{
  "num_key_value_heads": 4,
  "head_dim": 64,
  "vocab_size": 1024,
  "qk_norm": true,
  "parallel_block": false,
  "init": "normal",
  "init_std_qkv": 0.0794,
  "beta1": 0.95,
  "warmup_steps": 41,
  "decay_fraction": 0.898,
  "decay_shape": "linear",
  "batch_tokens": 65536,
  "max_seq_len": 1024,
  "max_steps": 2649
}
Each number is 50 + 15 x the weight over its row's rms, rounded and kept within 0 to 99. Layers, rows and columns count from 0. The size before them is the row's rms in percent of the matrix's.

# layer 6 attention query, 256x128, rms 0.198, rows 27-54, columns 0-127
099:40 38 39 48 63 56 32 46 50 52 33 52 48 22 37 45 60 63 33 76 45 64 26 72 46 51 75 48 26 75 33 72 65 60 27 37 52 39 42 65 70 55 49 56 40 75 50 28 65 37 55 43 27 66 56 45 48 23 46 20 81 38 35 30 33 59 43 65 51 33 22 64 57 48 41 44 40 35 36 44 43 56 58 47 57 48 36 59 44 57 33 35 57 82 49 34 60 39 42 65 60 31 45 38 49 53 80 30 66 45 72 59 22 60 80 77 62 51 85 60 46 43 50 85 55 56 49 55
089:55 07 55 69 34 63 62 49 46 54 52 38 38 58 72 41 72 39 58 66 58 32 53 61 75 57 67 45 58 65 86 42 57 62 75 33 64 15 74 60 42 51 35 61 60 43 76 66 35 65 46 49 61 53 49 32 66 36 38 58 57 28 23 69 44 57 58 66 73 73 61 55 74 34 51 46 36 63 20 33 80 42 69 61 58 50 39 66 33 31 56 42 49 38 39 54 42 60 70 43 47 72 53 65 60 48 37 61 68 58 43 64 51 52 42 23 35 61 49 60 59 62 23 33 22 42 37 58
102:78 16 43 63 85 43 38 49 43 19 58 22 72 43 54 52 36 51 65 50 36 22 20 43 56 42 41 49 56 61 51 38 66 40 42 64 47 37 46 66 55 72 57 55 50 43 31 66 53 44 70 64 32 59 32 34 46 32 35 46 67 47 51 24 42 53 65 54 14 56 39 52 50 27 72 52 22 43 40 33 27 64 49 70 58 72 50 55 38 21 48 34 50 79 13 42 46 57 32 68 22 57 71 53 63 47 28 34 59 48 32 36 57 54 35 42 62 57 56 47 37 61 37 36 40 51 54 69
101:25 29 13 55 45 54 58 53 48 28 69 54 39 67 49 31 70 61 43 79 54 53 77 36 81 48 65 56 41 47 67 48 68 21 73 42 78 28 56 62 57 48 42 52 48 53 66 51 69 19 66 29 70 26 37 36 65 66 47 38 52 40 36 62 49 39 62 46 54 84 59 70 83 60 57 35 60 71 50 76 46 49 57 26 32 43 52 70 54 71 71 34 39 26 48 53 38 49 62 71 42 52 53 52 43 41 34 66 25 38 53 55 62 49 54 35 36 29 55 54 59 34 54 30 62 52 46 28
094:52 71 26 51 52 64 10 91 75 61 24 36 67 60 43 52 47 72 37 50 51 46 59 31 38 42 54 47 27 57 31 54 54 39 37 38 63 51 58 45 47 28 63 60 65 45 71 40 42 41 39 26 75 35 18 34 60 58 60 32 44 48 24 30 63 61 32 46 44 56 55 49 63 21 73 59 38 55 63 31 59 22 58 38 25 44 42 45 50 41 23 43 56 61 76 40 39 45 47 60 44 62 53 49 62 24 18 40 62 48 52 58 48 70 64 84 49 48 60 41 38 51 76 44 72 50 35 43
088:31 55 39 69 78 66 42 40 49 35 41 28 46 63 64 49 81 48 61 66 59 28 44 24 37 54 45 53 47 61 75 50 48 45 58 65 25 27 49 65 52 59 58 54 46 68 40 46 76 53 45 55 12 51 55 68 74 37 49 33 48 25 63 67 71 66 44 85 44 61 48 34 63 62 57 23 58 25 51 53 58 44 69 38 67 42 49 65 46 40 46 55 46 62 42 77 46 41 49 38 50 24 37 70 35 73 59 66 48 38 77 77 73 49 13 44 43 66 42 39 45 31 41 32 59 62 32 70
084:46 44 41 95 66 61 44 44 39 67 26 37 56 66 64 50 57 29 57 39 63 58 42 34 49 53 37 37 64 51 74 68 75 48 56 62 31 48 34 35 47 55 65 37 70 30 53 55 57 45 56 65 33 29 52 79 75 49 60 17 25 57 62 46 71 73 42 58 40 48 58 52 53 38 53 19 57 27 47 54 56 12 51 60 44 57 41 61 46 27 81 60 46 61 83 68 32 38 68 59 50 51 57 47 26 63 54 57 55 49 82 44 66 59 30 47 69 75 30 42 52 28 44 35 58 48 43 70
070:70 90 22 61 53 73 45 40 49 36 56 38 47 70 40 58 73 48 72 55 52 40 43 38 53 56 58 29 55 62 59 48 71 52 49 62 45 44 09 39 51 14 44 48 52 45 68 53 54 41 37 49 33 56 96 41 79 40 47 47 24 56 55 50 65 55 26 72 41 63 45 61 34 55 63 38 70 33 59 67 65 27 53 77 51 54 58 50 53 27 34 57 49 47 40 70 63 40 56 46 49 51 46 49 31 37 72 61 30 44 68 40 75 42 45 44 82 91 53 41 52 38 27 41 65 66 43 40
067:40 50 44 46 46 86 37 47 58 22 50 54 70 41 51 44 54 63 74 40 45 47 40 54 67 75 53 42 41 74 33 28 80 55 53 61 58 46 67 51 47 31 45 34 65 51 52 57 51 42 45 43 50 62 81 37 49 31 36 67 59 38 32 51 53 63 51 71 14 61 87 43 34 69 56 45 56 54 48 67 98 40 56 69 38 44 20 49 60 46 27 67 25 79 29 62 78 30 53 49 48 63 47 43 48 65 67 71 17 61 53 44 60 28 52 63 45 73 39 56 66 50 51 59 38 43 52 67
075:42 55 54 25 37 40 55 27 54 37 43 45 62 61 69 58 52 59 72 01 49 58 44 12 62 55 40 74 38 58 51 51 62 42 48 31 49 38 56 38 51 23 52 54 48 41 65 53 65 56 46 50 46 65 85 37 59 44 24 28 41 31 40 31 45 65 47 94 37 43 56 37 43 81 24 51 65 43 36 40 39 64 54 57 42 50 30 63 47 58 38 57 49 77 53 46 71 42 33 47 52 51 51 69 61 84 46 60 29 52 60 47 64 36 38 82 34 48 28 36 77 35 45 45 43 61 58 81
101:34 47 74 48 38 24 32 32 42 46 23 45 62 68 47 31 36 57 55 24 48 66 57 58 52 33 58 93 45 62 57 76 46 59 33 28 46 37 46 20 50 31 50 59 44 66 63 62 32 63 53 31 58 55 65 58 24 56 61 40 63 66 58 60 54 46 39 30 41 90 84 46 69 49 31 58 41 43 50 43 46 74 39 58 46 55 67 49 25 59 47 41 54 55 82 43 47 69 41 59 54 74 62 72 41 32 35 52 52 45 56 61 48 40 58 64 77 74 50 15 54 65 53 61 45 26 64 75
076:31 42 62 51 47 49 30 42 41 29 41 72 46 70 46 35 35 72 50 45 37 60 42 44 23 52 15 47 69 36 31 49 47 50 59 78 56 52 61 58 59 59 28 64 36 56 66 49 49 77 68 55 14 47 39 61 75 33 25 61 42 55 30 53 35 37 36 67 21 62 77 46 19 50 50 55 57 48 36 49 76 69 32 64 35 38 53 23 32 31 31 57 38 55 15 68 57 66 49 56 36 43 64 44 65 73 44 63 20 51 32 65 47 53 59 46 45 61 22 57 74 65 36 59 55 53 57 52
075:56 26 44 63 64 45 31 81 48 52 32 51 38 47 42 52 63 51 55 54 62 46 27 36 38 60 38 35 62 47 42 50 26 63 44 92 65 52 65 46 40 49 12 44 45 57 69 37 52 68 51 57 16 40 41 35 78 24 36 59 50 43 40 63 60 56 43 60 53 48 52 47 43 46 42 61 45 54 41 56 65 63 20 75 50 35 54 31 45 47 43 33 46 32 29 82 68 52 35 49 63 55 80 48 62 62 47 50 39 82 50 54 53 64 44 40 65 69 52 95 35 94 38 54 56 50 73 29
086:50 42 56 56 47 43 38 22 72 40 71 46 64 33 48 55 42 66 58 32 38 46 56 39 75 41 57 69 47 40 66 55 55 29 42 31 49 30 40 36 60 24 45 54 47 56 68 43 68 60 47 69 32 68 50 46 28 45 49 39 40 37 59 25 41 46 33 95 59 72 72 52 48 70 45 55 46 39 23 54 18 59 66 46 40 63 44 68 62 41 29 53 42 74 71 34 48 42 31 68 27 48 44 70 52 67 31 61 46 47 16 56 42 45 32 60 36 68 20 08 72 40 53 43 41 69 62 65
085:56 59 51 44 83 20 50 72 53 29 40 30 43 50 57 38 09 30 57 45 79 50 46 47 61 65 49 21 51 48 29 52 43 53 53 33 57 61 70 51 55 64 57 69 25 45 48 31 19 58 42 39 67 50 48 20 59 49 22 28 54 64 50 44 52 39 47 52 48 47 28 24 48 34 77 83 21 54 50 61 56 56 29 53 59 52 59 40 62 51 48 66 40 14 20 67 55 41 34 44 70 42 60 48 36 41 42 42 66 71 48 18 57 65 59 56 62 49 54 64 17 66 50 39 53 32 49 47
089:74 24 66 61 38 66 37 39 64 50 62 64 25 71 72 81 75 62 44 49 58 39 36 65 35 51 41 30 77 58 58 63 29 54 49 41 52 48 67 47 29 59 15 59 58 45 48 56 62 76 57 64 68 72 33 55 62 67 45 63 48 13 38 55 48 25 74 46 44 64 65 44 35 59 52 38 63 43 53 19 77 31 66 55 11 52 49 37 38 61 34 44 71 45 45 53 45 33 59 74 43 64 47 41 50 72 49 44 37 74 38 48 43 56 54 28 38 63 27 74 55 35 45 46 62 27 47 44
089:46 64 25 64 45 45 53 84 49 35 53 46 72 51 50 56 54 56 49 36 47 69 62 55 73 55 44 40 44 26 69 33 67 66 57 56 16 44 56 49 32 51 42 68 37 58 73 49 56 34 30 54 35 48 57 14 33 55 32 27 67 58 60 32 33 76 73 55 78 50 31 60 58 63 44 66 47 54 73 58 00 49 26 69 32 32 76 51 46 28 55 52 72 70 38 49 69 26 47 38 48 65 34 22 60 36 36 48 63 50 39 47 41 32 45 48 53 34 52 38 73 42 55 36 66 58 42 45
084:51 66 22 56 45 56 65 66 54 54 44 51 81 35 40 48 36 20 52 44 44 70 49 42 74 46 78 45 47 31 35 42 56 59 33 72 46 45 33 33 61 47 62 48 45 43 46 54 49 36 37 51 46 45 51 31 40 41 47 29 67 84 46 40 34 65 58 34 76 37 25 46 69 59 43 56 60 58 72 88 03 60 22 72 55 57 68 44 59 36 64 42 63 61 66 29 47 17 33 58 54 42 37 22 52 35 38 58 50 60 51 49 55 55 32 73 75 28 64 29 47 37 44 69 67 49 35 45
074:46 72 44 66 61 83 28 36 98 41 51 48 59 69 61 68 48 65 60 45 78 42 53 37 37 48 25 49 61 39 49 37 46 74 48 66 50 27 70 27 58 11 36 62 81 46 33 43 61 46 37 70 58 73 47 56 50 51 71 55 33 18 48 74 61 42 33 64 22 49 37 31 59 31 42 57 30 44 25 43 51 54 72 73 27 52 42 71 39 77 44 49 55 46 62 44 40 53 51 41 51 61 43 67 58 60 42 47 35 41 55 45 28 49 47 48 60 63 29 44 54 41 61 35 75 39 45 31
082:35 97 71 43 10 61 46 44 66 37 50 38 44 26 55 56 54 59 73 34 54 67 62 39 68 59 62 22 38 37 50 50 61 17 55 21 58 46 42 48 58 70 71 39 66 41 46 63 47 84 65 53 66 42 30 66 32 57 59 54 65 52 68 40 27 56 54 41 57 60 23 35 57 49 55 25 45 30 73 53 33 42 64 50 36 69 62 58 59 86 62 41 34 54 44 28 31 46 35 53 59 43 32 44 43 56 33 59 38 49 31 55 46 50 30 43 42 20 55 34 29 37 52 60 72 51 33 53
084:50 34 31 84 30 63 35 55 58 20 36 23 68 72 64 56 62 64 37 25 71 56 61 37 28 26 43 61 62 42 48 36 54 56 38 72 19 50 44 44 71 18 49 66 43 43 34 46 32 47 38 62 41 55 34 60 52 24 45 40 60 52 66 47 76 50 52 59 48 54 83 40 57 58 20 46 25 30 27 50 82 33 38 51 44 40 65 76 70 34 43 53 59 48 64 52 65 55 54 43 32 37 46 66 53 70 56 35 52 44 47 36 53 35 35 36 43 75 33 24 66 47 34 40 66 66 50 40
090:59 58 37 66 52 59 38 73 61 59 61 56 55 69 28 47 33 85 27 20 45 61 62 41 44 42 74 77 47 27 32 42 50 58 71 64 83 45 28 51 67 42 44 55 23 59 43 39 60 40 67 47 42 82 58 31 27 43 49 26 41 36 39 60 43 50 11 60 43 42 70 60 66 31 40 37 49 44 40 59 45 41 63 64 50 50 32 29 25 44 16 48 52 58 88 58 62 50 29 49 37 53 25 82 57 28 58 52 63 31 41 50 41 36 50 56 61 62 34 49 47 44 37 48 67 51 40 33
100:57 43 59 53 54 44 83 10 42 45 52 44 52 66 59 54 69 43 38 32 19 19 47 77 53 48 30 25 11 51 45 46 64 46 75 18 46 32 56 50 51 63 51 47 51 44 66 47 69 71 51 60 51 41 59 69 55 66 36 46 34 69 74 50 00 43 40 51 35 53 24 63 19 31 50 55 68 67 56 59 62 79 68 45 54 51 34 31 46 24 55 23 56 32 48 47 49 37 50 38 56 61 50 54 51 51 31 80 48 54 31 61 64 58 50 48 39 34 50 54 57 52 61 51 44 58 48 49
091:28 66 48 12 49 61 46 56 50 42 55 56 72 19 41 35 63 69 85 61 59 53 38 62 49 63 42 36 40 49 36 89 40 52 32 40 44 47 36 76 52 66 49 58 27 47 53 75 54 25 50 41 45 60 58 58 40 48 71 29 50 60 64 24 21 45 66 63 33 51 16 59 45 54 58 72 49 54 64 54 25 84 48 51 25 57 49 49 23 50 58 50 57 94 46 19 59 47 42 63 56 58 55 19 39 55 41 39 44 50 39 43 38 34 49 68 34 38 60 67 41 65 55 57 60 28 45 55
083:62 24 58 20 55 22 60 43 07 40 70 71 59 65 54 39 36 44 73 67 60 50 34 54 64 50 33 59 74 76 62 40 37 69 24 40 40 39 39 67 35 51 52 51 52 73 71 59 19 65 40 32 30 35 35 41 64 69 50 69 51 53 19 47 51 45 48 51 44 30 67 22 36 41 33 72 78 51 39 66 35 56 74 37 69 50 40 32 72 30 40 61 36 66 52 57 69 47 47 50 34 66 58 76 64 40 41 47 54 28 56 44 59 41 64 35 70 32 43 40 43 36 55 59 38 63 45 58
091:61 63 31 60 63 49 76 40 24 72 38 43 55 54 54 39 63 47 31 26 31 27 76 27 50 19 64 37 45 39 26 64 42 24 61 64 66 38 53 56 54 47 44 17 60 57 58 48 83 48 42 35 94 38 47 55 53 51 76 59 45 59 65 38 36 45 19 44 23 45 55 59 78 53 66 38 59 52 59 51 58 58 61 43 39 38 41 52 75 68 33 42 43 46 83 41 38 44 42 53 59 62 34 41 72 23 35 56 42 44 56 68 54 50 32 76 71 42 32 41 39 53 66 42 68 47 49 70
093:45 65 51 35 31 48 78 54 72 39 41 37 49 28 47 53 82 52 35 61 54 56 85 66 43 43 46 75 43 63 31 52 84 27 41 54 35 64 49 50 66 71 83 62 75 54 11 42 69 55 71 45 68 33 42 63 36 55 31 57 35 50 57 55 66 51 42 45 49 65 34 44 56 60 41 34 41 61 64 70 36 52 53 17 62 59 53 60 51 73 57 53 56 38 73 38 15 53 50 40 53 31 25 73 60 63 58 61 51 28 79 45 42 36 53 61 37 30 72 64 62 36 61 69 47 65 45 52
094:43 50 30 57 42 58 60 28 53 56 84 36 36 64 51 48 52 62 61 61 18 34 64 56 73 50 53 42 47 65 53 66 59 23 35 56 61 47 64 38 58 75 44 46 65 50 46 52 62 37 55 75 54 42 39 39 55 24 49 50 55 27 77 65 48 38 86 46 73 28 68 50 35 50 46 33 66 41 53 44 63 39 58 44 40 53 49 75 78 87 52 24 17 48 32 72 55 31 55 76 68 40 37 34 09 68 60 65 36 42 25 72 47 41 53 38 69 41 43 44 47 51 42 42 61 41 26 52
# layer 6 attention key, 256x128, rms 0.179, rows 27-53, columns 0-127
113:68 46 58 43 31 37 55 46 68 56 43 69 27 57 70 44 39 57 48 40 72 41 62 39 48 33 62 48 17 50 53 39 60 33 30 53 26 56 43 33 36 38 59 33 55 38 37 57 56 64 39 55 51 56 47 57 74 61 78 50 03 37 53 33 35 80 52 60 61 90 72 54 64 29 55 62 29 48 66 53 55 60 48 27 68 62 74 20 46 44 30 52 53 27 59 46 47 27 63 31 65 57 43 54 57 53 43 47 72 48 29 25 53 55 36 62 30 60 18 47 41 25 47 73 76 51 42 55
089:47 55 53 51 79 91 33 52 61 40 67 74 47 65 32 58 46 58 55 85 45 66 33 58 38 52 32 55 34 40 78 59 47 63 21 46 20 55 42 66 38 41 56 40 63 66 57 51 62 52 63 15 24 08 43 59 68 54 52 48 60 72 79 55 35 46 36 35 47 31 46 42 39 55 56 71 52 47 57 42 62 69 34 50 59 40 47 44 67 38 47 43 42 65 62 54 42 46 68 47 11 10 54 44 62 35 51 65 57 67 39 39 70 54 45 30 55 49 79 47 50 52 51 25 53 67 40 60
110:37 55 63 79 56 53 18 48 45 52 61 76 41 60 62 66 29 55 61 93 32 60 32 22 56 55 46 38 58 46 84 33 19 83 65 69 51 54 55 44 31 33 73 49 48 42 72 61 32 70 61 33 59 52 49 56 55 65 51 26 68 47 53 59 39 33 35 54 53 50 49 69 48 24 65 66 57 65 53 49 38 65 51 38 59 57 46 73 35 25 53 41 31 60 49 31 54 52 57 44 52 37 50 59 41 71 67 34 45 41 20 45 44 89 55 79 58 36 66 24 64 38 32 42 66 55 48 43
107:47 66 56 57 64 52 63 41 59 45 33 68 63 32 36 79 17 56 77 77 58 51 69 71 26 52 53 40 55 29 62 57 39 61 23 26 37 63 52 66 58 36 26 54 57 44 73 22 49 37 62 41 57 49 48 70 57 35 59 51 61 52 63 40 44 54 52 27 69 39 32 56 47 50 41 42 48 56 21 20 52 48 50 68 44 74 39 44 80 76 38 30 42 55 56 27 68 44 65 46 22 38 57 57 60 73 38 58 65 91 51 41 41 42 67 52 85 66 57 57 59 60 47 58 43 26 62 66
113:43 49 47 44 36 75 53 33 83 46 55 53 34 27 33 41 45 65 30 58 71 60 64 56 47 39 62 60 59 57 57 21 40 24 60 48 49 95 60 33 67 46 62 37 45 34 26 25 74 64 30 59 61 49 54 59 35 48 65 56 55 51 36 13 54 41 79 45 58 45 66 71 40 39 60 57 32 65 40 27 55 77 49 32 40 84 28 47 42 44 50 68 55 45 65 53 56 81 38 29 51 51 46 41 67 75 57 57 52 49 45 61 25 46 66 73 49 47 38 63 24 62 60 67 52 79 52 37
095:52 72 51 51 33 52 46 63 54 16 22 69 50 52 54 37 35 52 69 26 62 46 58 34 79 63 52 19 49 71 47 56 34 24 38 26 29 75 37 48 48 29 36 48 30 56 51 59 49 68 33 44 68 54 41 60 62 39 16 21 72 52 25 19 37 71 38 64 51 79 33 71 63 60 60 47 68 59 81 40 23 59 25 52 26 69 45 35 44 59 50 55 64 48 53 56 45 52 59 41 59 57 32 51 37 37 71 57 28 37 46 50 55 62 54 51 56 53 69 44 70 52 38 41 69 68 58 46
090:30 50 38 48 40 50 50 71 62 33 76 10 36 46 28 64 60 44 28 27 55 36 48 37 58 99 59 30 30 63 54 51 39 55 55 25 49 53 61 45 35 54 42 47 75 71 57 67 33 71 27 58 05 66 56 45 70 31 51 55 86 44 31 26 43 69 38 66 46 64 33 49 39 58 71 29 53 60 69 56 52 44 40 42 47 73 54 50 57 79 25 26 51 54 60 44 26 61 44 52 73 48 42 46 57 49 55 36 39 42 53 70 56 51 40 63 48 57 55 63 45 49 67 57 50 51 70 50
067:48 60 16 38 49 66 38 31 58 32 28 33 46 36 33 65 30 49 33 29 51 49 49 27 59 74 48 11 25 51 54 53 37 22 56 46 54 64 59 64 53 40 39 51 61 53 48 49 26 78 65 60 36 72 34 44 45 50 40 59 53 53 42 28 51 71 47 56 54 41 22 36 63 74 52 46 38 52 78 19 31 43 21 18 32 46 71 64 55 68 43 60 44 45 37 56 22 61 59 48 69 60 57 61 48 46 73 64 31 57 58 87 38 50 43 52 48 64 69 47 58 57 61 63 84 52 42 55
070:52 51 50 43 76 67 42 59 66 52 45 54 38 58 51 52 27 46 47 43 41 71 59 46 57 60 36 20 36 32 58 60 38 26 50 34 69 66 49 49 47 31 65 48 71 53 41 40 24 92 83 73 56 75 42 62 76 55 37 35 58 42 37 35 38 48 38 70 38 25 37 51 57 62 54 68 27 52 83 37 24 50 38 32 55 63 68 56 81 57 65 66 62 39 41 66 27 58 46 46 55 65 41 54 41 27 55 77 12 44 37 55 39 54 38 35 38 40 69 59 59 40 56 71 70 35 69 49
066:54 47 43 31 36 70 57 29 46 56 27 60 44 48 63 44 31 60 50 33 63 32 66 38 96 56 70 40 59 37 73 41 37 42 64 44 51 63 37 43 59 41 63 63 54 57 53 61 32 78 85 67 29 70 45 75 58 59 36 46 51 48 18 32 39 57 46 80 27 42 53 46 59 58 63 61 34 67 76 38 53 48 39 20 50 55 46 51 52 51 40 72 38 39 32 75 36 38 36 32 43 61 49 47 38 36 49 74 10 55 36 75 45 48 46 34 51 59 69 39 56 68 47 67 77 44 72 62
108:54 25 58 56 30 31 49 37 68 45 54 53 54 38 54 51 67 38 42 44 62 25 37 44 21 59 61 43 66 47 41 48 32 54 71 44 58 41 59 39 66 99 61 35 62 55 25 42 50 42 46 78 40 18 47 32 48 56 63 69 53 56 30 28 52 26 42 48 71 33 63 16 67 36 39 59 44 65 52 36 87 33 23 67 60 74 46 70 59 51 47 63 49 51 44 59 61 35 68 38 72 48 41 32 52 70 10 55 53 50 24 56 47 63 51 38 36 20 61 48 53 51 37 34 37 48 60 63
096:52 28 48 65 78 35 48 32 43 49 39 62 40 70 73 47 21 47 26 32 47 48 55 33 52 61 68 52 49 43 76 51 31 35 49 55 66 81 62 67 61 54 44 51 43 66 55 57 30 86 82 73 66 58 36 58 64 71 23 45 52 50 11 46 34 42 55 79 46 42 47 70 75 51 63 59 40 47 58 52 22 65 39 30 61 71 30 81 73 54 47 65 49 63 64 48 42 43 68 33 69 60 53 29 47 35 55 73 25 49 43 44 49 52 58 61 43 40 71 51 47 67 38 63 67 44 64 71
092:57 48 60 62 64 40 44 49 42 63 47 52 25 77 69 84 27 67 26 56 71 52 57 53 46 65 44 62 45 20 74 54 44 49 60 38 46 55 19 39 45 25 54 64 54 73 74 55 18 72 52 48 56 52 46 34 77 62 24 60 55 73 36 39 47 30 57 53 54 47 49 56 61 43 69 75 41 64 64 56 20 66 44 27 46 72 53 45 38 29 40 64 47 71 47 52 32 52 66 82 60 60 49 16 56 38 60 41 33 47 56 35 62 10 49 38 46 52 56 59 67 71 55 52 64 48 68 71
070:54 49 33 68 05 56 44 45 60 42 41 52 40 55 49 42 48 57 38 51 57 33 58 16 67 69 65 13 60 42 71 46 33 54 80 74 38 61 52 43 68 35 54 39 71 36 43 51 38 47 78 78 38 62 67 44 54 57 40 47 49 53 43 48 56 47 64 63 50 57 58 51 58 65 28 28 52 69 98 40 67 56 55 34 42 47 62 48 48 49 51 52 52 62 55 68 43 59 52 13 70 75 71 63 41 70 59 80 56 48 28 80 35 65 57 52 79 45 72 28 66 41 51 56 63 44 60 49
076:51 31 38 61 53 29 46 46 20 89 68 48 37 46 85 53 84 55 25 76 29 50 54 61 64 38 35 68 66 52 47 49 42 80 59 54 46 62 54 42 29 52 70 51 30 58 74 35 59 50 62 36 70 10 31 39 28 46 59 60 67 31 56 38 34 54 41 19 51 62 51 74 58 54 59 55 48 52 57 58 64 54 45 68 34 35 33 62 51 42 58 38 33 44 50 50 33 37 40 52 44 35 55 10 62 51 63 53 33 23 16 52 58 29 46 63 52 62 35 42 43 60 65 61 39 55 35 42
103:47 67 40 25 67 47 31 53 41 49 48 47 47 68 28 49 44 53 34 38 27 72 37 13 50 60 57 57 23 32 77 78 76 56 50 53 39 48 54 50 41 40 37 56 58 65 45 58 36 46 59 41 50 70 73 47 57 46 36 48 22 58 72 60 67 71 45 67 37 66 25 46 63 67 33 70 37 23 54 51 27 90 47 13 30 47 29 45 68 31 48 34 48 51 93 33 52 64 56 34 50 45 38 56 55 34 54 58 60 75 63 32 51 49 53 61 37 55 83 59 42 49 48 58 55 58 45 39
100:60 61 82 53 26 57 52 22 18 39 58 62 44 60 31 67 62 44 46 41 52 12 60 59 36 51 51 49 53 37 38 29 35 49 39 57 71 35 34 52 59 22 72 62 58 56 53 66 51 42 50 42 68 25 54 33 50 52 44 42 49 63 39 67 48 32 46 30 58 51 64 58 71 32 22 47 16 56 35 23 55 63 66 57 74 39 51 60 42 47 29 71 22 66 48 59 65 47 68 55 38 20 60 68 53 71 64 48 46 54 42 33 53 55 65 35 67 36 45 38 46 09 71 68 31 44 29 63
098:41 68 92 76 18 44 40 45 24 63 74 35 52 33 49 74 57 76 40 40 72 36 71 75 28 42 30 45 41 54 35 48 18 56 66 33 61 34 32 36 54 31 58 43 55 48 47 56 47 37 42 41 50 21 69 61 39 57 48 50 39 50 31 63 52 44 55 21 61 64 61 60 63 23 41 39 32 74 32 45 59 44 63 59 72 32 66 57 42 55 27 52 56 50 21 58 58 70 80 46 59 53 47 64 53 66 48 25 45 45 41 40 37 40 60 42 54 50 34 58 39 18 68 69 28 49 46 58
069:49 57 32 31 41 53 22 39 49 28 00 56 38 39 40 36 49 70 66 45 37 57 35 32 59 62 52 44 40 45 50 64 47 39 68 50 43 71 30 50 73 28 44 42 44 39 50 45 28 49 56 55 61 71 72 46 44 25 32 60 68 54 45 20 70 27 58 58 51 34 61 56 47 60 18 37 48 27 61 56 53 48 42 09 51 70 65 39 54 41 51 54 75 85 48 67 23 74 40 48 60 57 47 53 52 55 51 77 42 49 53 58 43 76 35 61 51 56 76 75 60 45 41 55 77 79 55 44
086:43 49 51 88 34 47 57 63 62 20 56 25 37 31 41 41 57 58 65 85 58 61 55 41 82 69 41 48 79 41 29 35 48 54 59 74 45 18 48 27 47 52 41 50 51 41 27 33 54 29 62 48 36 75 80 49 44 53 62 62 46 47 53 44 46 39 37 65 63 68 75 67 57 43 11 58 57 82 58 47 68 59 58 50 24 34 34 48 41 60 58 52 40 46 38 65 50 60 45 18 56 64 58 61 48 67 48 65 73 48 36 67 51 53 50 48 40 48 21 41 45 69 60 72 73 73 58 37
070:53 51 40 24 42 72 38 45 65 54 54 77 49 64 38 60 18 53 49 58 52 56 52 48 50 62 51 50 53 39 51 28 51 87 80 65 66 40 54 52 72 43 72 75 57 50 56 63 26 55 80 58 58 47 54 67 51 20 33 61 56 52 29 53 55 47 32 42 27 21 49 69 51 50 23 27 12 37 37 36 43 26 49 41 57 41 45 43 45 55 31 42 47 57 40 70 17 69 69 40 53 53 45 85 35 38 82 48 51 44 45 51 65 67 55 59 82 56 85 69 48 51 55 40 52 51 45 55
085:42 43 59 30 29 52 48 56 55 31 46 62 29 25 58 42 36 58 50 51 81 52 69 51 56 41 61 41 63 26 48 59 33 17 59 42 47 60 59 39 85 25 68 51 47 46 49 61 34 74 60 95 53 63 64 47 70 51 46 66 49 64 14 38 79 53 63 68 54 30 59 47 45 57 35 32 52 39 46 38 60 59 66 20 54 65 78 44 53 69 62 63 47 56 65 58 37 58 52 34 70 68 56 58 62 56 63 86 30 69 58 65 22 51 44 49 53 77 62 60 63 34 51 56 53 63 78 54
078:34 52 54 65 58 37 41 64 44 38 24 41 46 65 31 26 60 39 55 39 18 35 39 22 62 45 48 63 48 52 60 62 41 64 31 45 49 64 67 87 36 82 44 41 40 66 59 66 62 74 56 19 53 24 18 39 37 64 54 44 42 51 43 58 56 37 42 64 61 59 53 34 32 69 84 63 60 66 17 68 57 40 45 47 69 30 38 73 45 57 52 42 40 46 53 25 78 37 40 64 24 38 47 33 38 21 63 40 57 65 57 47 48 82 38 51 29 55 48 57 36 32 36 64 50 39 44 48
097:37 29 49 69 44 33 44 64 39 40 56 34 33 56 40 64 54 46 58 63 38 55 68 23 32 50 65 68 58 66 18 47 47 47 38 50 63 45 29 31 21 38 37 50 52 47 49 33 74 40 38 40 59 61 36 48 42 50 71 36 26 46 60 24 32 65 58 42 78 86 63 60 73 40 39 61 65 33 60 70 65 55 74 35 55 45 57 73 41 47 70 33 22 45 52 38 75 32 49 33 35 22 68 59 46 61 20 46 45 72 46 33 47 53 39 51 34 36 39 37 22 35 26 41 67 24 55 40
074:39 40 68 63 67 28 71 39 37 70 31 61 75 38 49 46 66 33 49 47 36 37 39 76 28 47 49 61 47 35 54 26 48 54 49 29 45 67 57 71 23 85 52 54 44 41 56 53 76 42 61 52 39 40 36 29 27 55 43 39 44 36 44 64 41 78 63 35 57 50 22 50 57 47 66 68 63 67 33 51 50 36 48 64 67 51 48 75 51 43 65 90 65 38 45 38 55 52 46 65 46 28 39 12 54 47 59 27 56 33 63 36 51 60 64 42 61 36 67 46 54 63 48 20 23 59 15 29
100:32 52 52 39 43 41 49 55 76 69 72 47 48 53 27 49 46 50 37 43 57 53 53 51 33 37 49 59 54 59 54 58 62 37 47 35 52 44 27 46 54 57 34 32 32 49 74 18 62 43 29 25 46 52 63 59 33 71 21 53 27 68 32 56 62 54 48 41 90 46 50 38 22 58 80 52 70 65 11 64 51 55 51 66 50 48 45 44 63 38 69 56 55 46 65 28 93 61 56 73 54 53 32 52 28 59 10 46 38 49 70 55 55 42 73 54 72 65 57 77 37 57 40 69 46 31 67 44
096:57 40 54 31 34 62 65 55 64 38 75 40 59 39 56 24 60 33 79 29 56 45 43 63 71 14 70 57 64 68 43 21 56 67 42 41 64 53 38 65 51 69 42 41 39 36 79 66 36 30 23 42 59 57 77 55 38 33 82 46 51 57 63 54 34 45 58 67 64 66 59 67 34 54 54 52 52 48 32 50 48 32 39 45 38 35 41 22 48 61 71 31 53 27 47 56 71 47 42 66 77 65 62 68 39 67 54 32 89 75 63 57 66 67 45 47 45 77 29 50 55 58 58 45 51 32 50 33